Weights of a small transformer language model.
Size: 10 layers, width 128, vocabulary 2048.
Architecture: RMSNorm before each block, untied embeddings.
Training: a variant of Muon for these matrices, 118M tokens, 7227 steps.
Each number is 500 + 50 x the weight over its row's rms, rounded and kept within 0 to 999. Layers, rows and columns count from 0. Numbers have three digits each. The size before them is the row's rms in percent of the matrix's.

# layer 7 attention query, 128x128, rms 0.133, rows 0-108, columns 0-127
042:495517543483576521505591520553504554492492578555452479447447520535549468451549442527436615477605500429498477536501487587489523613559380505419516502466547535457541464485529480553514496535493564512463426571541529549459563460495491537526504570524440453423422547551533509539550532422464505519524466536474546509492460498468495459374589495495435467430421518608597466562567505537525427427463
040:525487429511415473440494378431525417527540568610509469546443470523457555484486534463506462535511549497492579524422500416431492402517546469467507395438561532561456482573537546575611568556450455473543581541510453491497588591461521395477507516539538474468543555434520527506469419476488582562468536502538495473536527546550470499569441485580553447532474604481554497492492469450498515548499
052:451568502534476538510441512508593448527446543334584602427445452490570489539522500552536477501447532467529555552524433455536542499473423579466565473486577549534524528586493508500557526431555466420472472518489616431501474569569530550577561481415528520497447473433473418538487438594458437494477544494473497504454457467439540477516431462436495496412429487498590493461459485505557460475526
055:480487547538494522453516521570449478498424600457526530472413524509443477510505556557554480479417554547503487544513488479527486413486365533382432493419489515495481520476526525500516441421467543437500568448523565414595481559471489460560529504469494486535462425483350437475562408551566540518502577523426404468481457423425531528460549511513553585445463492596438473506449512489486533470541
055:423486459468509419545517537495541483549479483421533450616489469546490573639452478508434527559521564510543412534504534516467557526425481501477518450512535522466511490550395480457503460454403579528504488600436525482514493495461546538505491591461515460518447366551584469462509488525555512408589468519491417427486445507464467492589523403482478405545493541462518528487507563519425479392467
066:454455538416486475508538528592501482510466581488450559467477514521479513529567413481448512546475529478562523599453515524499505435574480571491422570558455547544549489472462399602506541473502517482540514601571517472603423502509521351628522562466524490517489413478443453491519512528514481508544519477444442468440493570415517534469574479467565501415510524504597516597558513544517528444569
078:518532519578515506470524504553489526523487437427498437401534497488447424590527512486500466532592501433546501526504313467523503683542542460586485444543442443530477530545494470470538531502569492502486439504447510448455487472571421565511594521499566450462450497535438471487451438515480363467505487531564499615507430492487496446488529547403521524482499499488538502514521505438582475447516
094:485468471411484438471507504501497498356473488497464548559525571549556586434430524511466465495368467508443526564467501479460440369415475564506514596576430443488453516494486515459617502571528496493519543546438497418499437538483506488482458536528490489460566414514439512584547547513532516564468606528501430436558527545530473592484491459563499510480478579578574527447463514525457517545547
131:482401482386482409530468508437488522414525489448485486545550554538555574433428566475525532486420473486447482541509508505502469369428509593538504605533471478433406508513508527461571492572508529500511490459519498516531473508520561448463441506521431485467577493529507600590574600548524530516466537467470458469524557574455411590496538455625533474494491453588566534454470486572467492552498
128:450425531511516443498553502459474487546526542434489467540509488510500583482553524385459496519547534472501514484560557551549559476504426465529485528509547562509541457501472456579401484492582507506509473430593481554465489442460506438468451451511398412495542592521559558529549551577520604561569498434446556439414584536423542448553579426563556474453529404555501522470490442583420513506454
161:547598503507330506549565421496549601513414517533470494470455436481550498454563610491419522441489533484478505448510458506513435441595482496526467516475486487510500509512449394490532476528546587528491570509465514462410515549457523559557529447505533518429544473428551541492447439529516453594529534395521542394563500508537610484530499485414541527489470540454457560557554496550502558443543
156:471433478538550543442407549451457432488503481581502463475474533481540479441510449517492544400411542476432458420514521539409487419510501577487481530504395492549448515457493393474389504528499393498455438571474530430525506533461506478529520564445451416472395519487620462498578471498460414491545501479498435553515516548526514536446503459474507528471393545496424465457452404398521485520467
148:466504475506549449540568498542467344569499505553554530514446482550522488470410585529460586473536555578527556493538516661456501499485457596595537427529488423473568502525517591552404477477486528498567415458501420445502513552548550541400472481529516516508478472552508505510512489496497552474492531602491523460560466523456505379443438470556529574567512537481493420549476492499502576490469
178:485570456504471515459507451511509579505454465519466517548499443560439541461494439466480561458479536439481478589506595449478492563455490524484388544444566456510520470495461504472434337556577522508464504482521473464533497454577551466569430368537457529559488480564532466487539473519473425385602500533588497499521548492416460517502484483542424567456545462401429480497485575455600478487561
157:531538568410477545530452477594515503489450474517494523686446505580540476502452499468384491546597504466482586523557537541418415477518487503541570418500484458482511475579537493525562518527521545512513491473502446493563508633591560607565525519565410532455524523431445485518475550507461599506494438511519501512602525555444494475523547506488522541496458399481560520512530533445544489510556
156:463595473486478484491590479546499410479569470411425501489483537495505438479525473534573483445669479566564417530510494582468500489492410399553566531551516541491583513620558450575536487502554607534570499470552508544430514449498489464498495553533577495488502490450519480370510452455522431465488527537523517528490540493541536588483443465432465456439539515551510593468506533501419498518552
046:531464526406510469486469533581504514482443452652391459480452519521430502445517497468487419569459495494530498450531475469432483553466564507527504524465491482414529498349542486471484572525418489576484500535584519545503511487437493392398458533490439512489594459485510441489451501517453437461442459460502483531540480550597558547491563505550471613618560482486484437539547579476441540489498
060:437522645481443480460508407439483501575479486521545431524496445538541541536410565518501547499477546568584536582585560460503551450485394537486378486445542618540447504472468433537564442400410524485477528540453524482464468555435565446496584515456393512434387536532554483499542550550460484472521547467497519448503461441493437501452493487482496470471473492521575479479518460512557505564512
055:499475550516514505518582550556474581547492521486435512517555472544535496454522450507500536535569509593501490546579467524540581510490505514558462498516426520517550558478500562469532482508408621492468349592537597475505514454526527534570517431562483567503458493575583481468381470469532491327594463533495489524462528434478512399536568500518486456523537541478552511602521548533498506434456
055:561531584548491498536540526516573544564370537338553554433525552561504484540479485488541525527470467506536470561470363525541506540542455510418499496597505551393521514531415482532443456477530508475483483554480495503638504471513498461515595564446525464490533506538570435459514544441480569450522546506517530513480515377498455500457527412424520544460447522473560551474600429510515482485463
056:504442519470489478425568483554515546560473505401528480325530435492529540572528469432536578491574516469519475528501427507604504553531524527561514498571483481454451537509556441497464525477561428503549454568476499458418516513508476490516503576554560432504420471493500580409527484495347389489502485468531514612421430531458397443448548440476536550481566500517509565499507534498466499506476
060:532455444528422501548521616480551542551455551386525424492448501465502413486521414461563522527548550515545526531585362524517583511527485571560499501504511559475599499505430513561468500510541619423351420545477481484504564431569497553484615521450543528531530439551504438499491522469569538427452465525526520512534515515467459540534538487468509477502424524514545500473573459482489439429532
073:422464499519520475510466489472479543484608410531507481485530458494474522449522452541448487394513425589489573473563395397519452452559429503615502466514507498519457558541567512438559508531542458564392469380435462516525595461498502495400517510491492524567605572518504574528492531526466448489500504523521468615522560538469473545487382546497512423439498453529574458444453501465502531507458
086:510418417455578525517568423460424501592561557419476454596572562509486456522496445408386447547533473544480440524513545468471542444463385551484481552492505526535532481516424482523469466534492558486477478472618435537565502454439504413468526542517504540522541525498503399560564511608539506544528476474480495518490488470453495554602524542460528508546516471495612519560498468597427568452548
106:519548499559600591442527455546454447611500517503511475543504493499471463540520441477492451596573535485498445473481578513495589626511477420392540437473535504515557436494466493537404486430457404423511521526512428503498469503485457502495555463533491537535407583516502412461505453502528525535494449513525571480502432387539544400582482593445459528592550515497471459595553478521482546466513
141:538515582466484540509456508551547502490493530523542528494445422494483566523525619523584464552430510534584436519492534555479527465502558453434428536461584527490584373483510490579403592458464518472545494560494513407427434502534574505588482461524502504530474447465552451471490553493478609534508454486429589408443520481515558435505582463528459518428556511462435469428574504462557418475528
170:553518533477512450442474477527492517482449505519555393437516484507546424510507548457561491509479557404497452501454505504522579498493473475551497570530441513458500454551517554571547543489579446430487488517591526534462506586562544582558564572596467484434472512585494554532538550445504546586593513433456516501522449472468451615457447569495564466572535496551490550631383498504566573560561
173:472470438420564559576473510408459469490504464499474510432560536446570527465490484532580552461567533491558544471580535461477539539457444531530423498454451454478525517473588510429545508503456463402496456433505466498484389484468516573576440410613500502486475487537564612544484464530484479548498466504586520391501502451493465518486548507418500521564446494618499495426583471589501420448579
165:393439520458581484428467416547490434550566475547419505544487576488555471574514465445483519519497589461542465462476556510547569491562510594601514443456483479476460484545408463391487444512487546481453453434462443442556596554520528495521480439430448551509479525478502465496410512537592452517462415502468460446634507496470491520473483466436452464420452536583530481556515404488517537501445
163:555523467521498472447469473580552560507574544419481494452497458545549591540595591601495517515523504498455559555490497532564570456473526522553481538464522480550421435488463538559495436527425450580413514347564602519526465509579519559498558490436544508418478461524463482511493544540535514502516519427523546520567479404536464477613517484589520501483514635514477459485594501512563460492520
157:445546515538499527493518448487461502583472458377533469390495464452512525475486483468536417496493440529479487483485482409551547436471547493495493490449434415530493452472364558539405506549502524512477549444468519410564445494475538510482496476551556506477461606612461581488525534564512553478570478505522407493513443615463509506388492500531576524526559498406573483574535468517486593597542
180:464529539559479548502494441535615569529474551499542521535518544487508543467560538572526592577491507462501507491509542553523514570521457529573585426499517483565439492471516477458542560537421500447512483446446455620505527446446532528543451389468397550557475493526508531401564599579539491463462602483501421464448520498506524570548564539503559476542424428542541547542479600500598535445443
071:427563379600585561533529472480482501495405490488430408630491526517522521505470557522457609437556539437549613467524419462552564461496453506512516524474510472469491536517461509518519464560561453471496491528576448455493516438543497438595456561472469457534521404490454561493507527584495526438444441427474493612500486447483499517526547509513568384520504458467579467524553417522502559515480
072:500500573508407493501563489439540522422440472485421416531551443474531419474529459492512485430456508495442460505504444544652458435492562505457432541571447620461529443535474516462484543508474471592436450508467436450499460462427549535543535413474492623558521461581423515511478502587454499527517510433525544474533483488467496408480546484591531572512545609469459491450545486453566431479501
080:429450564602382520427577431449551466408475450470544400659489520576442441542530506472502575405512538554437488526479426468525530461524492522503459575557561456406500548524523490536499576532451469524479499453513487481613477455491536562468441540535420527531537530506504467538516526471492517541498453489544440477547476493495587510616563525527441494426544477499534419431493519526499432489438
083:562464597502509491415548470430562544471515535412469479561530495473546486537471531443530478560531430465477445464446587503450463473444560522523506447533521504489468481485460455527620534476519470505527515467441482483568509580479486575528471434521543521553455525523605536485433548551504402637523369655474551483426432497570504562573521454431454527484499488471557575511494593480499484488444
081:502503424474434517460529488517517451464526408515518544463443506516529593532554520426497476472497490539468541560422581510465445495463518497507517450507518547580490469491513465475428465568484435473498557537446376549470525592549575583401514394516506516538488492549491496528573449516539619473450455490341560503541467560501408566443511542473387489577518471521479518548476460574448439405513
079:514482511528462495506493540570492440561539569509563526538428509553412386472578531434449469518549529567485405458578465496505521432506481527473571499556433441554543461516526514439534528532434589432437536467544468520517515440479442498524459555475532551507496434549384451450583438471570479383504615414581424438415454479481447482501418532534587524518468508513486458484527442519486491574542
090:492588433599500504483463519537472489515494426401521627600468552472499519441557548546595538477423559496571459460495456527471529442582409491497503559487646433488486491509539565498485488557413518504441476477480478430492557450515497478454480516615461522495605454498452530482495475430522517522562440482521537492503489568633590532512510615527499466550497427526485444485531424527492462525489
097:534499505578580373514533577511563512518545436406493430481465567450462449428491500520528574519506475609587434483367481474472466520487482503524493523506589506446471443516605508496499418513579590493497544554501478511470499528464510505500564494424500495527450453448575504515398452522538522554476494483491439519435493449516502569579512551477526531552579406476529413559493479372562453425462
092:514579552397502566548500500560416489481618597447479472544503496480508539532583527523398493498542501563403482487533546463532515384465472469424494532602461469551541486614401513514520599548512529508447529541460426487471490538451538460522477622459487539562550411592519450537596482586479544486499513450510484544506543456480481457420446544501500468532508438544503517444563462483468530538558
094:499593409473573487564514470482499404573491456567429549478479528516559379574453469520521418534498457502526456509483538520391502526502501501598523500436413470443589545485496512453483506455471491502469528400487516594488428523522435477548476493532605489465480533442496542478553414535474414405474444510460453482400417560536500557450446478475524473556422597491485442508474561546519587545510
108:575477537625500430513604490491500433538505471442543459452521539485415597484498586579476519527505414473478516494602470522544509494459410434557506494554439467531454474595530528473550476493501531608546476562505517427495568474476522450589448395413510516460433534560566568446478515480429493392485510550520480427554495554383503522503426456536556439507560496430518492462532509458505479537476
120:524502589489506502581471545525453498440464477575444585521426470477503546450526554470647549501479551522579441487478584489452437476430567471478444389521518511541471474549497549537511400478561586372466550522453501499472459562497486450548430500505447532509468610575563514512497512536536522561499519469360508602491530487571439424519568486511505546494520526557552503505439412462524527484533
106:467459420499529499536443457480560532559474401387508426607556452513515438555544509489515498528524553468537505540561388522509537569514507525437488459441524406490511484475582441572432504562507407535538552478458545526404463410527495551565502501527461506403474624509474507499456441538463531608485447548579448560544522532527496465529552561535470531477526460459448580432581485402485521475496
119:431525457478505486484492541493549474554540445492443524543506490548467541648386591555485620593616497522506455518500504487492444504525477537442529505475467572598472518523428533492569449510533558488596541528459450559396540434541509521541528472582581521495528460572622550567465475466487497520555439544478517517584513564507468453451451436586482542538510484453492609539506437471464538519497
100:566541486519577454516490446536530495595522434490532479577538482434514542348508461513386536463546527517533478495574544541418533553494423438560467455524546459455565451556482586554424429478528558502595485573496487492489475495553496571298440494526474444458511521452521522576454491462480536530542520438471538510485519398496419490549476443544495497548448506458468523529397517538485499515521
119:453407561488506464530516588463486429598435542473483541518384475634373445508531547489521552524550492550397374509542477575515556517462541481514516454523475469503511517480526586426483505543547547384502507483509495539502454496478584440397478510568505558570519482481462500454489364446607579441453542407524471549521468531497493534519519541537493523494476498483460496445504487575503471525544
073:506497485423394461543502413524428486468462540525487538522535448578473501424542533496501350460468408453527536478577490462560552455550590456635449478532451543476395553577554537464473470554488506521511440513476494478436552492489531496489525610456496497561561514474597463487537557548531505532551452405536531560498408525530473492522607492515495505438518480493514496377591465555465451487487
081:436441515590536510506460485529488451482485468482380509472466551520506502447548580530469517399506539505462406508472603439475556527439454509457406494567452399435484532467492496538550475466432473519454513483539472532464569471565451543442488425524499540468509610450390553488542410533512497420485515476435468580499480609504494508540498467485411499487522576483356545555406537573551498526467
082:449512465520468505619407462566570440519535461460544529572464497577560521489526542485505495483481512519504520546515579495393546520514403471598498406502511505333540527504467547511499500624513543454433449436448511533511517527490574496464461429503497510577558540446454486518620420521590454432545561473479573500466478525518408535495412510500466532458451454496544506514526475582505397505481
075:419540422434454532392502407491564579510511465497513506502545465547416453501478461505457461477607504528478552529485528396472480431483436615432552469511490573484536535481510465572516482540523453454389578460409488459502460434489539572377459467552455403636493522474496474477565483478456582557522453562518498490558452514494554467546466455508484428495471504518532462455525499576483549422547
093:456564513513475483527436630526463462553516522497536520483436524478604424507556466457561584532529546553527484463495521554441492535522557471447547465499524486496497388473426511429513468508517502452515464568568486568494485592584389515513485559527565481440492371561484501501563487535559406479496576448382532551474547499468401436387482480473517533574481477479471492559504575469484604524544
093:567509483471562526583503535541467611492440561455511499456617445473472477543491460461512542471489408443434411455638463534542533600511450509535510518559454522497503551537501438515475579477523447498528465440500592448531536410510479531560496562367478530448448474489489473429518529500402391524514537536529490396417487443421537494565501431486554527466467510484541528493535566443433503508432
098:488499496526478533531444564545459463517485608470511549575496526469496491496517472559483533555486494461506498502562515500552516401549351506526611500473518487530500425475491527430560465485536560496478522562493485513531572424539544505567443522618558467494624515566567479465580532421475509431566560478541497489498457572490494459422462499582476467559426572455396489551489455602383561548552
110:416507564414495573481456484486497488490573531511505458502598474501567478538408579554412444478527450438427595484407627489462433490410624494509484538429440477513467573604401509430544480541509447480584536428553491555474503556557506417456473469539527467462465533527589537448548540481542550466439481496418495471505481516449472504530488496463441551490482502559589517454472517500500423534499
097:457558499434451539543519586505582488462491556415583422447479578503560512562519505520515507533528494504495503500549618536510498501475354501478499468495444481479537487553471474463430531592499530503482450490528470546498469573422514552498555513397571535562386411467526462560588484477491457403463474450497444558392440466463484524436559551411533571621461502487438479544527518476540463460531
111:505487537496592503525506473536457500512585484484519430555492482410518449475521419579533515490511451603483504471454520491443469447440572535517480563487576578448528511512507537426556554448450610466495549588530504571493566499538537526536461459581564597556549486518584413506433511458644515506527405567492494486394541454462474550503424590522440460568569448497526477523526445429515561471506
110:479412450405489576547507480567446524621475535556456451424586441559446508483509485484509520562532512501531559489564456486472430570495489542486530521483484490487424516516600465532599476461519446365424456483492534522490581408499472447509486529504449583492454536429493492557493419419524556528386532450506501492525426458502512472534467521478415479515548481485670514551532518460435428518524
105:582458482496496420508481585398507461487485464515490480473559554499461475560471576517549483562474478426549647521472531572460461619482601499548479460437445551485585564483522427453517459466472499478559450534462464483462461476544509589559540431502543483516458491516484523551387489411403445452446374569454510487502478516559481470540595421518440491512549541444438482536472515517584491531468
104:460546491472423485544545436437534566496546473483510528465492423484488527550488511447547568529519553500617523479502469558461418567513520581571511550497463530553443604544506422527450486486524547539612489484555586538435490473507577454464573516588572470484493487538546494373500541493501451570459486478499574603441507528522556571601490437555537416536539486462552496542591417448524511500404
115:495473463464492479549499546484509566421463483555468516444489474481402622535449571501390519561518546499413534530404486478513416473465458406509530450540375571492521459490461463504494466466494346439503560501441420477523427555527459493540492495546471493516539457550455444554492586523505453532465574508558536588461588499532464455471389483471476497549534457485418456551557391501506549483481
110:508488521443526454516516563511451427525581517601567539513467419583559500491498491473459481493478577521502512527619513417493449475481375565477443521468537472490582586425456475606484455454514521480416466428481561555524582502472454423491529522463503503467494473483457407591515470445569552535489523406529524437465561548504412499386491428532573446448544500574469541456461421475485494515560
109:457451515424570510588483465529492479461485510419476527477544474489580475527528562492507574481527472508527356484509492497497547529454532561490542608518484541429514408516447458596494517442508463410559490524478468606562566469480491472526462505456519562448495401479526444459472557434437511428451504508505452435502423471470526439402475516514532516562594512558540533543458506383367583581468
081:437454545516408552475499504498546526458493586490461574497432464564498556501496458499364519519541445427457563496476507476456450594607545503481532416466529461512566395526488512541420480403487484400542441490493540443514593475510480541481444499484584457495495515435534618442488552567550511525397555490555448490543517489570459464431467434491439410504388532460503533557481497475526528560501
070:463504488568613505539556567480549506453489522508530548475462482408507436574461503513476571526483563496534449589524419499551500383390414538482526586494540558464398539510509377478528427516548540682519555475478506523524440513536512577497509555542500568510501553494503426559462507473552506531545420518491570414415508497498563532482506597528477514529454478563438517542497470499547477453477
061:527466534517474587432478398526521524470416493498486440544463476527463496553519401472424496380538471462495541480572506458357502534518566488441458485437590414530519406457406515522470526476557438411478468484536547426514427472479467476439492461419467465511502439436543582441589541544478559475532471456494425536545451586468530499485461394470607494464451528468506540549551510453461530521497
081:463587483476529473568474469490507398532535511519502487534547534482451497493479463417510559612484508564483565548550511500512489473527614537628513591482469556525499493507543554463544550617579553509572530576495530543422477526553561472431521498527529446524538570498617535548414487372568622488450489465468518580490509441440535522514478462534463485494555479573551504505557477399491447493552
073:418455429580485471522533486451565444527521456495548523558523612536509602505525536540576476509486391492492490555466465577514567540503545506561505424557430531490428480502533593543540461611457492494553498537459480470463547454546440441458564463546575398504413462554600471543372461448517625418510452451442545545516533501476517515513452518516456500473481550449545498546480502543445577514528
078:509438497482426603490519343503446496461427536530480527407481460547409494575495515524461526479554541501425502437527514498505466607524545525546483525398465476587483457443456367514507580466454397515480501423571481501505518528504560461560496486463517435505444523428513595448617531507475475507530568527482476564489388565522525525476479415537500556479555511492501527528535482549492599541563
072:517536446610438470476473435416500576533477484555506508598430499526447530416510474408508459527522480472563589523393502495461504457560563497591394462450516503508453478413478503523550563508510509432444418502505577486495527471497500524471512493491534380565540597440555512570487565522486546569514492584490575575491478517628546488533479427532425483437505547466549449581488484534537538533569
106:588503438427603455483484401497449534602456541464457480455442434517518429483543506490510522487499481520614435512649399499500549546490383538450481500524565479463577538463600486587491505493538563480439473494477480456557485399492489570406552584434432560516572508461516453475489464489525565513497511456407436518474480422540467579532497501495457486494545505483595508470503551455464463521504
097:521421469528475511526447499490519524606446507509570469571529535493427496330539487452615614544479511502527504497508455459558465495561529510517515360467519586558497416432533570482476539390508482403614468569532511421560559527535539534445475483495499494508492544411506523519415542469509504538485553488510581450552474549484539471555569497586463479515511508483488547607520474541494441539495
083:565442574519513447522487508492493518539479478593416550426545370558450374557439499518559507456518546498605583457512433507493452533455549550578542419451512492544446565479519524508544414560599485513524564517491552547414481366557521450488587459590461461444540504472529475579478492460500468548509451451475479498455512530557435522565493433503579511515482452500518506481481512492543451418420
087:460483452504496465531537570443498542525463432544552551433487435585479490578455552412497446602521457572536607555588527495461510552527497468429451505466441496458495515503401490574613485535445430542538476457491419545490527431579514543636516438544449487552451562428555524473469474458448526529450509466545616526607475525513421467505449603517499519450491513501453535495504543435514540530502
089:396496491517390524487436471406482479495485554548569486525499558527636455542498515558433417629529526402532516494530504497572529542510403454375511476462456471465446549529534449485546482473430463534487525502486505467495479476476485593567607470399483472579433495478466530495523580490463441460580482534468574523476448512366552535534492449500473507475510507422546450550538500500584530465498
089:491513504416526460491503535522528506502528588534545566504555442494440492546478506461406465532515580498468571534534503611523454547478569535511468626453459520535626576546388510427589539433564486511558549489527535557506480520579501502542496457528450499535597490528453584492555461505496492405516422459389496542564545482469556465492487468454587474438401502573440418499496572444450504501517
105:520418451556488512490437486471457505560496481474454481506525607482463445472506484453631556620583482460494613426605454474438542555473539499527444500535488498536501486436560445441525459484583552426492541504548491539503479492547481470472487493466517562548468559458423543596395415547539488506514481486455562582511506425507559534562538438526446471488508458394574411568485490455438463431442
091:552543519419529445552467540519426386402457504575480488536501535489479424540472525386562548523552499488527407504500507524482545559513526373560554464514431527456561528540526525496538428400500515587445563552576517484489412515482521541480494459348513540511485543523536575447473468446535488467535446466403556424477506453493465430572544448554573494452467452542474496516465548494521454466406
086:454372532452504498435485557505581500525502447568455437425490528518516412501439565533473549473577465483408544487498539501519456459491441465538592498497474540510452525472417499338403367524585458418456521436556507513509554572471501488530458562511534482457532489497550571508451442511470445448504484520552511526563504445498482452503581480522372519503500382483465477527455545581538507510438
062:484531572477499446561507510535489498572581570521588453485566555436499491424475422487492473514452635586575463560505586498494524432565603495419537547504526464455584553448427524507416441392597436541448536555450401525571439594450482488560525467375509499556495474504508481549580525481527535455533540523506474503540492509482428499470471481519555517526474467533439468583481487524521532471532
074:427436473505404531467545479492514508474455479556425532530430486613421517594520530491469476538523474480424560463478491443585533579572628499520470411497500506443496408488502515520483511492450495431471473461461525417474545486540495430432489593560505496448497452474531552399552516515471507513477556599543436477562494566536529513406536376548421452429433579505584513463534502475436552500484
071:556539439450576501523472534516467478532547519482570528420539449403508501436532523481580512576495592494512418586570517505515490465546408467426547562521448521481633542413531482505501495550516510601457566529434455528409452517501534546505616477517445480528515433547429445544463468496445491423528510366462554594445500432471467419538472510451532576486489545513499433550541488454495487434502
082:505540449489468488522524586463553541379410493432440514478397544516471525544456500482430441571500398432501459498411456528489556553527447420492536414528457484394411461613492623487515393539499515366510455470464509437551554553531484490524445512504483551509516526527592443464469554499482500519497447534535423403524527570565530511509469483498472481569501488522498564426538486499530505570477
088:409415524594439444458509589404551521489473404553503477541458533619496551514441543510441504434467433584549541463414584508490513394509438464433479442492481532505447494519453570387468433508484468424593475506551423527479454502565550522441467416541584526510564461530518453512507521517449483551481425558457522485575525521572475540524493558463483525518549469451425534462465460534581498488540
099:513483515516545507540491504608479408519542560505562535382549474495481492490594410498580586506507520515530451498619452551473551444460457489515524513488493543507513478436573412488507494492517509535514527600510504544443440389509503556520449519503512496480470457469458493550485393494466509368508501388454505614442473447374527523486534550493566542499456527493418457592485566426412483457493
107:400486463571426490506482482419514563546471507527506466463421528573454528504453479493504467543461484520466568513383527483491491485518478554470513458460498554528445476498484578405543408549500504349544479505531438446465568491608550531474497495583524540588557510524622482519420535483536514623505527576474566465507524508555535545528508524474421474524557455418520572559555400543517415560499
100:534507510636579456532389521453528497467519428485528490571483593492470559467494502515516526423424478572529483431466585544509432437512490550560543550404585525456490518511493569507423462494484569438459450462447501473541482569437523457591484529586495453536562529492560450510408520411449444566520430506508554454527560550560581532489535510508460473546526496425487483402452472572527511489614
097:458434465553416488540541543439580513505436475501407468515620483531469490535542478492510460499395559481494520502435481558508503477523615494528509484544477477570449544565510514500468454531400424458592520442410455505521589502594567512498493433557514534536517423522557514517453609525461521629540529572538509399625512532502506500505456493523467538510564447413558539518477450555503435505444
100:430480420599470538533512583438553522403441437463409489548444513573393537502421495505427485504465421417503592519481441486510520547614495498492487544494478474423412491550411477493546444540508449419549461492464553429567497486495455508503518437450546545545563527504473477527495525507501554540476493570560550434578545544487550566449505464466480432479514451526490604441563445547511510625515
097:414467536448500510487465436501444379510579494489569494504408463574538459485542584458553533471507472512423442509529576396491406439370490581532489520534484517466458467535493583482617533521499534553469502521543521540540507510434488403439434463393533582458515454441482568541571492501579517458464485486437461504497471446414499485496471566542511458526505474544515419409414537562511467543480
103:524551507443494447394431473572546519456565454444476512424424466384492451541436475520630496487454503496510492497458579492439514513539583479400470517545546469422457447486479448458475484499503521470492637528449430469483557551527446565511506539438417411531503529539520462434585591559477511422512537511508397472527555491459474534455543436513496482481522575587490514508530520595506555408473
092:593562458369575446508436518548485541449482404501576506456497491411431493469467552479500516472497535455514487431444398472433519558497438463493482419484510460429504520473506455462440435496482482541501527502433487517520516496538460501570466609535440539492489550500374436550524552537458494569469408539458469379492537410557425533517564512545456553566476500614490475425454530454552528491574
090:516380557464514452509456419511457527588520495507427539499606544505452472386465465476450483496518476518534453451471483527519489551432503482460459522480523430480565470590583510470570471524555537456534485519511500509490632493484553427474509498516556509514480528472488490496488474479607654554415528529469475508406559416345453530529461471481442593463524547530530452487485505468586433413515
102:565556515549498530641550477462475492420533540416553573572572485486515483443556468539457441398446389490465506491548475522564568411474397468514477485527520472464512424418449511444481493496409463621455476559515440518524478536450480549511510464581486461469557505515550493497487529525422452556555549553507474482543564494542538506337460532495419390543466535473448504526510468545527501520489
089:506509461566552536442605491515505488382500491487562476533560496497469508473524521525569589581419570524524590539549403511520533582512393500469488517512474608483447534449540392567449467458500460577493537490490474399442486435497484465547462445509461577443536503605486564469432507521451507502565399497511624560574505500534437493554499466525510494496540472413481582543493465442481552457457
082:603553594543421483565510434546509466427549491470492492512525393440571391514461468479559407579548499533445471537394513569403506609436470454487526432458511526493537490436530559503444518521472459447488409476424477486445472515507553551508563477498546457528465505553501517522448568497444437566621505455535508503479552483564529530449510489411478520522384544439494488543565564496479522520426
076:479523537473468509496471631597472525574529473493438558446509581477513464445525547487528446483562394531519520501446560514435484546479516492449513415440464465596466420554490528466413533545511426463540507422540515459428464439573511575539498514538425463459454483551504528533505526477385440501605426454448513508501521509504588474527471462494495577521385468421604520472556544427495487401450
080:466505422439537479511475445484570534437559497562591476506469479518503554521461488531416506539458465513528553533598502534603535429510538527594487565579490518537472549482435525530500482489467495481441463582532590440514551519501486574540514516496510460513452444455424464507467558473605489489374474520545539446577493532483464528567410610518545388468556577561510501492526395552436582577572
081:482573573398438487477555488511498473491529572466414509375564467508484474500594566473567461499532478564532561520431480499426573495478460367492519565421501494550493434544436468465457512518459443543467469579475467493436477454461538478495481548419522508486414527563456608401472542546407456493492452569506531436535517519477531459465506437419435476480404500470476527509523531455455582565410
077:604533603391543491554566535594482558444502516384567482468509609457542497580550489519506442562543359546516458519514459553434531509457463488493554564473491514475532491517536395445422455530506528534512465554527455478477527586512528479461474518431515477372463482498519551484472556531408514439524540511484452541500515453448454512525514472520472543463470526456354497503493447520489471633478
090:628484478479500573462467402644535550618469410557524471488551537540488539524509497472630541498565518508603454458552459372431497548447520529487580444527490468539519476512423519496573531481460382459532470496400480412425441560485435503490491503493509485515485450480519593499500465460476430539532501557488518545503441521526532508519638521494465565518502486475522516521528570515548501534472
088:586554400466476498531480555489412586477557466586438474464518471389478549404501494527479478480438477455482460406375558447522494528592434528546499408487492547439462540408466518548483451521543428435543534527452486479503425436517597511481489441524574569475540500523497460463540452498516473543515474584504552406583511528476507495436422518520507501510535548564454394473495441536583482476573
089:466546576564481429479512499454458464436513489599498546537522377527467556485462471513536485418494506504404524476493440496545592485564537460484484510562548578461472569466561542461490438490483502461453564440505446404538560511540530514570531470491416539539549567503531474537474409443494431544418456545479484439580565512609484427545460555660534486407478534601467494535460495497507510515557
098:466411550462458500540451502561533369567524579332534447451473514436476550503546587471527525503577472527495446441536518519476484486436493496480554467462510554532572475565522494471443531574547567541535557480526543481498450572523491530565523517488490505485464506547463563501445544537430508476466472457561401614450467588475542548611519466589485563532440495423503390559530574480511458461467
094:469532610487475513487385376542509466505435438418470434518489538475641491524516572496570509520524378484537497454555485525488488565466488556498559482538500487491441439503493527482459552482456495461470525472525552456458427555521501531592463456422466495555374537479494405525493486576466502499451433578445465596540515464503569579531553522465556452521513504581594480450495528515478408477407
097:445583542541453600522654537614565505503547534579526398482487568467517541486498571506457526468507501529512461497454486526449516486530446443482592587501530504512591534526435489516512507459542510477508513522490479447533450460487535530396496434492441423521500494509532430444521441478453559428451426432513520495385438568488523554406476472430537494584564570529429492539519506611496541483411
109:483536484553557438408534518474501449566458513568509541465526548485473533349627464537471462544501510491446515406479509487471547525535489505627515499491485481460557527512446483476506489490597496534550413460488490430425571539340572463474446413484546451480460466498544582487453477450482517462437507458566476449588457552404598495528459450470564477471474579524423454538476497530497437523512
104:420435510406492506553528523462489516412485517459459498573495558428441456529541479456568550497590513490436440474471468520461504472463517553513462536548541492427504502461477557500643479464545515475420581546502334554582621461496534498572446485511504534522571510477573478456549450581469539533417402490520485523588559488471526493544476572522481552579544448497461522420539460451481429507548